Part of a small language model's weights.
Training: a variant of SOAP for these matrices, 901M tokens, 7774 steps.
Each number is 50 + 15 x the weight over its row's rms, rounded and kept within 0 to 99. Layers, rows and columns count from 0. The size before them is the row's rms in percent of the matrix's.

# layer 4 MLP up, 704x256, rms 0.156, rows 237-249, columns 0-255
092:66 53 02 25 47 39 39 66 46 56 28 57 39 68 27 30 27 31 66 35 60 24 38 48 56 51 45 80 38 58 39 79 62 45 53 57 49 46 44 54 51 73 73 54 52 42 56 48 52 45 46 35 48 40 77 49 77 51 25 46 45 72 65 31 44 67 40 51 68 56 47 49 39 18 48 44 31 48 50 65 58 51 45 68 41 27 42 28 60 56 64 33 53 49 53 50 64 51 43 75 44 57 51 57 26 23 65 55 62 28 54 45 45 60 63 29 69 48 53 46 60 58 68 40 55 72 48 65 55 23 39 44 66 79 50 68 56 86 69 69 66 56 57 57 53 34 56 56 57 45 63 16 38 52 61 21 53 57 78 56 63 56 27 48 42 51 46 52 63 63 45 63 71 54 47 59 62 64 65 32 59 98 62 72 66 33 70 51 46 88 59 43 63 51 60 48 32 53 19 45 65 54 53 48 52 32 63 46 47 42 57 43 00 63 52 52 71 75 76 35 41 46 40 52 49 54 64 57 52 62 47 48 46 69 65 45 81 57 48 38 28 59 68 87 29 60 54 65 60 64 55 65 70 61 22 56
096:35 59 68 37 33 27 44 67 47 87 57 31 61 56 51 47 61 48 79 50 60 56 70 46 51 30 52 60 62 18 64 61 45 70 31 48 58 27 63 47 66 56 66 72 63 43 47 79 46 31 61 66 34 46 60 45 53 53 51 52 47 41 45 26 78 33 34 47 41 59 36 55 50 54 40 69 44 71 35 38 22 43 57 02 37 51 50 70 49 23 46 51 59 41 44 55 68 40 60 88 43 58 51 74 47 45 83 40 35 29 67 62 27 50 69 39 64 34 57 42 47 59 49 65 61 37 42 48 83 31 76 40 34 35 06 51 31 42 31 51 90 41 50 47 62 83 30 47 56 57 48 43 37 35 60 60 64 49 66 63 88 61 36 14 51 35 48 28 55 63 46 57 61 41 28 39 73 00 35 33 40 76 74 64 31 34 54 67 62 67 46 63 55 43 62 65 51 56 75 55 74 68 43 37 47 50 51 51 52 72 50 57 58 48 32 55 56 61 32 47 56 45 41 48 52 60 60 59 52 41 47 58 54 58 44 58 37 48 37 80 75 50 42 52 56 47 58 50 67 73 48 41 62 48 40 52
093:38 29 53 34 78 30 49 47 43 50 44 60 39 55 43 51 51 65 50 59 61 67 43 73 56 68 34 40 59 46 47 43 28 34 54 37 29 14 53 73 42 52 45 60 49 72 48 40 34 39 38 28 43 52 65 57 49 33 30 56 56 57 51 13 68 44 48 60 38 39 52 55 56 17 37 42 49 76 44 74 32 51 55 44 57 51 56 41 37 71 38 86 33 62 22 22 39 61 49 53 43 36 17 52 63 43 42 42 28 82 67 62 50 65 30 74 60 34 41 59 22 61 51 78 71 27 31 58 64 41 50 58 42 48 49 52 56 56 53 39 49 66 50 80 61 20 53 57 66 48 52 35 49 39 51 63 56 76 51 44 40 52 39 44 82 15 51 73 07 32 83 40 53 58 28 68 54 50 42 51 72 35 64 55 56 47 50 25 59 48 43 57 68 56 35 82 40 58 42 62 48 65 45 59 20 65 38 22 38 40 40 48 56 42 35 62 50 50 66 31 15 63 24 46 69 49 52 46 57 46 58 71 37 48 35 35 42 74 36 39 51 46 67 72 46 85 41 65 38 43 27 32 49 12 43 50
097:57 33 09 64 76 53 67 54 41 41 63 44 52 11 50 46 60 34 56 46 44 51 62 85 57 61 53 55 40 44 27 36 34 46 54 58 42 64 49 50 61 39 47 36 36 60 68 52 69 52 58 43 32 28 46 56 40 49 53 78 58 11 42 88 85 27 42 53 42 53 70 72 58 44 65 62 36 55 55 41 92 64 54 80 50 16 49 43 57 58 26 53 32 27 44 25 55 37 57 38 62 45 22 36 62 64 60 58 48 27 52 50 72 87 55 66 42 31 45 38 67 66 63 34 43 25 45 68 39 57 33 32 57 46 64 61 61 48 44 50 56 46 50 76 30 54 60 33 63 70 80 51 50 35 44 52 72 55 64 60 59 30 47 46 43 37 63 35 86 38 53 53 49 64 39 15 48 67 40 62 49 68 43 22 61 67 58 48 53 55 46 55 71 49 26 70 54 69 60 32 58 47 53 30 17 35 21 22 66 37 27 23 62 33 34 65 51 42 58 54 38 47 44 49 35 54 51 38 61 30 47 60 68 28 46 78 45 42 37 38 57 53 26 70 57 48 31 42 47 60 37 66 53 47 52 63
103:28 53 38 56 54 75 45 32 44 54 47 39 61 41 73 37 57 39 37 69 36 61 64 50 64 52 50 47 51 51 38 59 37 71 53 43 47 52 69 17 42 35 56 77 45 29 48 33 27 55 58 41 40 40 74 41 41 35 54 45 37 27 46 45 25 38 46 46 43 82 41 46 60 57 54 79 62 47 66 48 60 33 28 49 66 43 79 37 84 40 36 59 60 57 67 32 55 79 51 21 67 28 36 56 40 79 38 46 66 75 51 49 80 37 41 48 87 54 87 63 55 58 42 30 66 51 73 57 66 38 46 49 74 59 64 40 37 44 35 50 26 75 43 40 62 50 63 46 49 77 53 49 38 53 53 11 60 36 31 68 97 63 62 53 47 47 61 63 49 41 61 60 47 45 58 47 60 63 72 46 19 39 29 28 46 32 56 56 66 53 71 26 51 62 43 32 85 31 64 34 57 66 42 67 11 54 59 67 45 72 70 60 31 60 67 53 57 53 57 31 40 61 79 63 39 47 66 67 44 40 49 25 66 47 60 58 82 56 45 24 44 59 50 30 42 49 47 42 57 34 65 51 64 43 34 47
096:55 63 62 37 60 32 44 42 36 37 34 45 37 62 46 69 46 61 69 39 57 18 57 64 28 61 52 58 40 54 67 82 68 51 37 56 57 41 28 58 49 73 41 46 43 33 37 50 52 41 52 77 32 49 55 32 40 59 48 58 73 47 52 33 56 20 25 76 62 30 54 68 66 47 26 62 55 46 33 50 25 55 61 36 63 53 47 56 66 36 64 18 60 64 57 36 60 45 53 35 62 71 34 38 95 75 48 44 53 71 37 47 68 28 50 32 54 68 93 55 48 27 48 47 49 42 45 46 47 69 57 52 63 53 49 41 32 62 04 45 47 22 41 49 38 73 39 30 28 28 40 60 54 48 56 42 29 41 42 49 52 25 45 49 71 40 46 39 57 11 76 47 50 52 65 75 68 36 58 44 60 41 35 32 53 44 53 82 81 67 40 54 61 26 45 58 52 77 54 55 65 45 41 51 67 39 66 34 46 53 45 49 48 56 62 55 43 40 45 47 47 50 57 08 80 34 31 36 21 28 63 66 73 62 57 17 34 53 40 42 47 59 53 81 50 26 59 39 45 59 44 42 85 59 68 44
097:54 35 41 54 60 68 82 48 30 76 51 46 78 23 12 75 71 33 53 57 40 60 35 36 43 43 53 55 34 21 33 72 39 40 45 37 40 51 47 43 43 66 86 19 58 39 63 53 68 67 64 34 55 35 21 45 47 67 61 52 78 34 57 43 31 59 46 44 83 58 27 54 60 44 64 34 41 60 51 65 49 44 61 48 58 47 73 54 44 68 69 30 52 39 49 58 53 30 42 40 46 65 74 56 46 48 53 44 56 38 59 52 57 51 62 33 54 85 57 45 49 41 52 44 44 50 37 65 33 44 56 23 54 84 51 51 39 44 65 45 41 68 75 54 51 62 54 60 32 24 50 66 58 40 24 87 40 70 68 31 64 69 66 38 57 57 36 75 42 29 72 76 62 39 29 60 65 43 65 44 52 58 72 58 35 66 37 59 55 47 73 53 50 56 64 42 49 64 44 63 33 68 50 26 41 69 46 17 28 20 58 43 19 45 72 32 63 61 58 43 60 51 64 66 49 54 19 48 50 48 39 51 62 53 26 36 34 60 39 55 23 55 32 55 70 31 48 54 73 68 79 77 48 80 48 57
103:17 21 46 54 42 55 44 51 49 31 53 48 53 59 77 62 54 36 51 43 36 39 48 33 48 40 81 43 61 29 57 72 22 46 67 44 50 58 33 65 42 45 45 89 41 74 80 36 55 77 45 39 43 61 35 64 49 36 52 53 52 58 38 63 32 60 62 37 60 16 46 49 49 71 47 34 51 47 61 59 51 33 25 77 60 59 54 44 62 73 41 40 23 42 45 44 73 14 34 74 25 48 37 58 78 45 83 61 58 48 50 62 53 33 30 44 70 69 41 60 65 47 27 45 61 51 52 55 56 54 26 46 40 52 57 18 48 40 50 41 53 38 61 56 41 50 46 29 37 53 45 41 73 40 52 47 75 54 84 42 37 44 42 62 48 53 66 69 46 58 37 61 46 77 28 85 48 60 75 17 49 96 41 43 77 37 36 18 46 41 27 84 65 62 69 46 25 47 57 21 48 34 54 60 53 65 86 61 49 44 50 50 53 72 48 46 67 41 62 42 45 45 63 50 52 55 54 43 66 29 55 33 17 50 62 77 39 36 61 22 40 38 46 62 45 50 45 41 71 62 67 47 58 43 44 58
095:28 48 59 34 56 21 99 57 41 54 52 56 38 36 62 49 51 52 24 58 50 48 55 52 55 37 86 50 58 35 62 32 47 45 56 47 73 29 30 37 53 35 18 42 49 55 23 45 48 40 53 48 55 48 20 53 48 47 32 56 43 44 41 55 52 53 45 73 40 51 18 40 32 49 63 31 42 29 42 73 49 57 45 35 52 20 52 60 44 57 42 84 33 48 40 53 65 69 55 22 52 56 66 62 44 64 64 42 37 74 40 33 44 56 80 69 53 36 52 51 57 59 42 52 36 44 56 39 60 33 52 46 65 50 70 50 39 52 58 51 79 44 31 53 41 85 67 31 65 50 59 64 32 54 55 28 52 51 60 40 67 37 56 22 66 48 16 43 87 55 59 50 66 45 40 30 43 26 39 62 76 46 45 41 49 41 44 56 39 31 36 50 57 64 31 67 31 27 68 82 48 81 49 48 63 39 51 64 31 40 49 44 52 46 51 48 75 41 52 37 25 44 97 68 48 65 69 35 26 27 27 42 60 25 59 73 58 45 05 69 77 52 52 40 40 35 78 61 55 60 70 37 58 49 65 51
093:46 66 59 55 52 53 86 48 54 47 38 55 21 35 27 41 35 33 20 70 45 35 21 74 53 57 65 53 44 43 81 40 33 61 49 61 43 34 46 74 53 55 51 36 46 58 94 53 40 49 10 65 22 33 51 93 34 58 44 61 50 46 36 10 53 39 53 43 48 34 54 66 47 72 44 53 49 47 31 62 47 80 57 57 58 44 48 49 54 45 44 67 54 38 56 43 17 36 73 39 37 68 52 48 28 14 36 40 14 21 46 37 37 48 77 50 37 45 34 32 46 89 58 33 54 57 48 40 29 44 45 50 73 43 32 41 50 61 49 55 53 35 48 38 56 71 57 30 40 62 51 50 42 31 62 57 57 49 57 30 40 30 54 39 61 40 57 41 63 40 41 10 45 52 75 42 52 34 52 47 52 64 56 52 17 13 61 46 74 66 69 63 60 58 47 51 53 28 31 43 62 39 50 59 61 67 42 26 74 45 47 57 47 35 48 42 56 38 58 33 44 28 52 51 25 36 47 69 35 54 64 36 69 46 53 59 64 33 59 18 52 62 51 63 23 52 57 70 49 66 34 52 65 20 36 57
107:74 60 51 45 64 29 41 46 51 58 42 59 78 69 25 44 72 25 56 39 50 38 73 66 56 50 39 41 42 71 42 64 30 28 59 38 50 34 67 59 35 40 35 80 65 34 45 64 54 57 59 52 51 47 54 39 59 44 41 65 67 76 43 41 40 48 52 58 53 14 68 26 27 56 70 60 89 61 49 64 50 54 64 41 17 59 33 26 57 43 38 60 58 51 45 88 44 66 45 43 55 39 42 74 52 40 40 48 44 50 45 72 61 20 67 37 62 28 68 73 35 54 26 51 68 52 22 45 15 60 47 78 55 61 46 99 43 14 51 55 74 65 68 36 41 34 19 38 53 76 58 65 59 67 35 39 54 63 30 49 66 62 59 34 40 35 53 40 60 66 56 53 36 45 68 59 31 27 57 42 64 55 38 61 51 53 48 56 50 49 26 73 65 58 41 36 56 34 55 76 52 54 48 53 56 59 38 31 43 48 38 18 52 59 54 30 37 55 57 39 57 55 42 86 35 55 52 57 56 49 67 52 27 28 52 64 31 43 70 53 64 67 28 55 75 38 67 86 28 41 43 59 52 55 38 66
100:49 54 48 45 26 50 68 56 60 49 51 50 57 30 47 51 33 40 68 44 48 54 52 69 42 49 49 49 73 57 36 53 39 38 46 34 19 38 38 43 35 40 42 46 43 57 48 47 42 61 43 37 43 62 56 49 54 94 36 27 47 39 71 65 15 55 39 57 48 73 62 23 49 69 34 71 53 53 75 35 47 57 73 67 46 46 67 48 29 45 46 76 66 62 67 51 47 38 62 51 54 47 45 31 27 69 56 75 49 33 37 53 44 43 27 50 57 28 66 47 57 32 46 19 56 45 48 23 33 14 64 34 81 52 39 54 48 75 62 41 58 52 55 43 25 46 28 72 32 61 56 40 47 40 19 47 74 40 58 40 23 50 76 35 49 64 48 74 30 62 43 53 44 58 58 44 56 61 76 03 69 65 83 36 40 82 45 64 54 51 43 49 30 42 33 58 72 67 45 62 44 68 40 67 79 35 49 61 43 62 60 76 63 28 58 64 45 43 28 31 55 36 42 33 35 47 47 52 82 55 48 29 46 60 34 61 51 43 62 57 35 49 54 55 74 00 49 45 50 70 73 53 73 73 67 48
103:63 52 52 36 44 39 47 37 51 73 64 48 55 95 61 46 37 47 35 50 55 45 55 52 60 70 20 19 64 70 49 44 72 50 64 67 70 29 36 72 53 67 61 53 69 54 53 68 53 66 64 59 55 43 57 54 48 54 71 35 38 21 35 54 52 67 00 80 87 28 35 29 69 30 79 58 35 37 35 42 45 50 67 42 50 68 41 47 66 47 52 24 60 43 52 24 72 55 69 53 71 36 39 68 46 57 40 43 50 42 42 59 44 33 50 28 52 44 61 40 42 48 39 53 43 50 70 44 37 50 38 50 46 13 36 41 54 57 80 53 21 55 41 59 76 35 63 54 68 63 49 40 37 27 41 37 46 54 35 51 43 26 55 53 84 51 57 34 43 60 54 31 22 58 41 65 36 55 66 86 35 27 54 56 54 46 61 75 33 47 43 42 13 49 46 24 54 48 57 60 43 49 62 47 46 05 44 57 40 31 43 47 55 49 52 29 49 41 25 68 76 68 57 45 43 70 42 46 55 46 51 20 46 60 61 52 12 58 62 59 64 49 48 70 80 59 46 60 48 67 38 67 78 58 37 45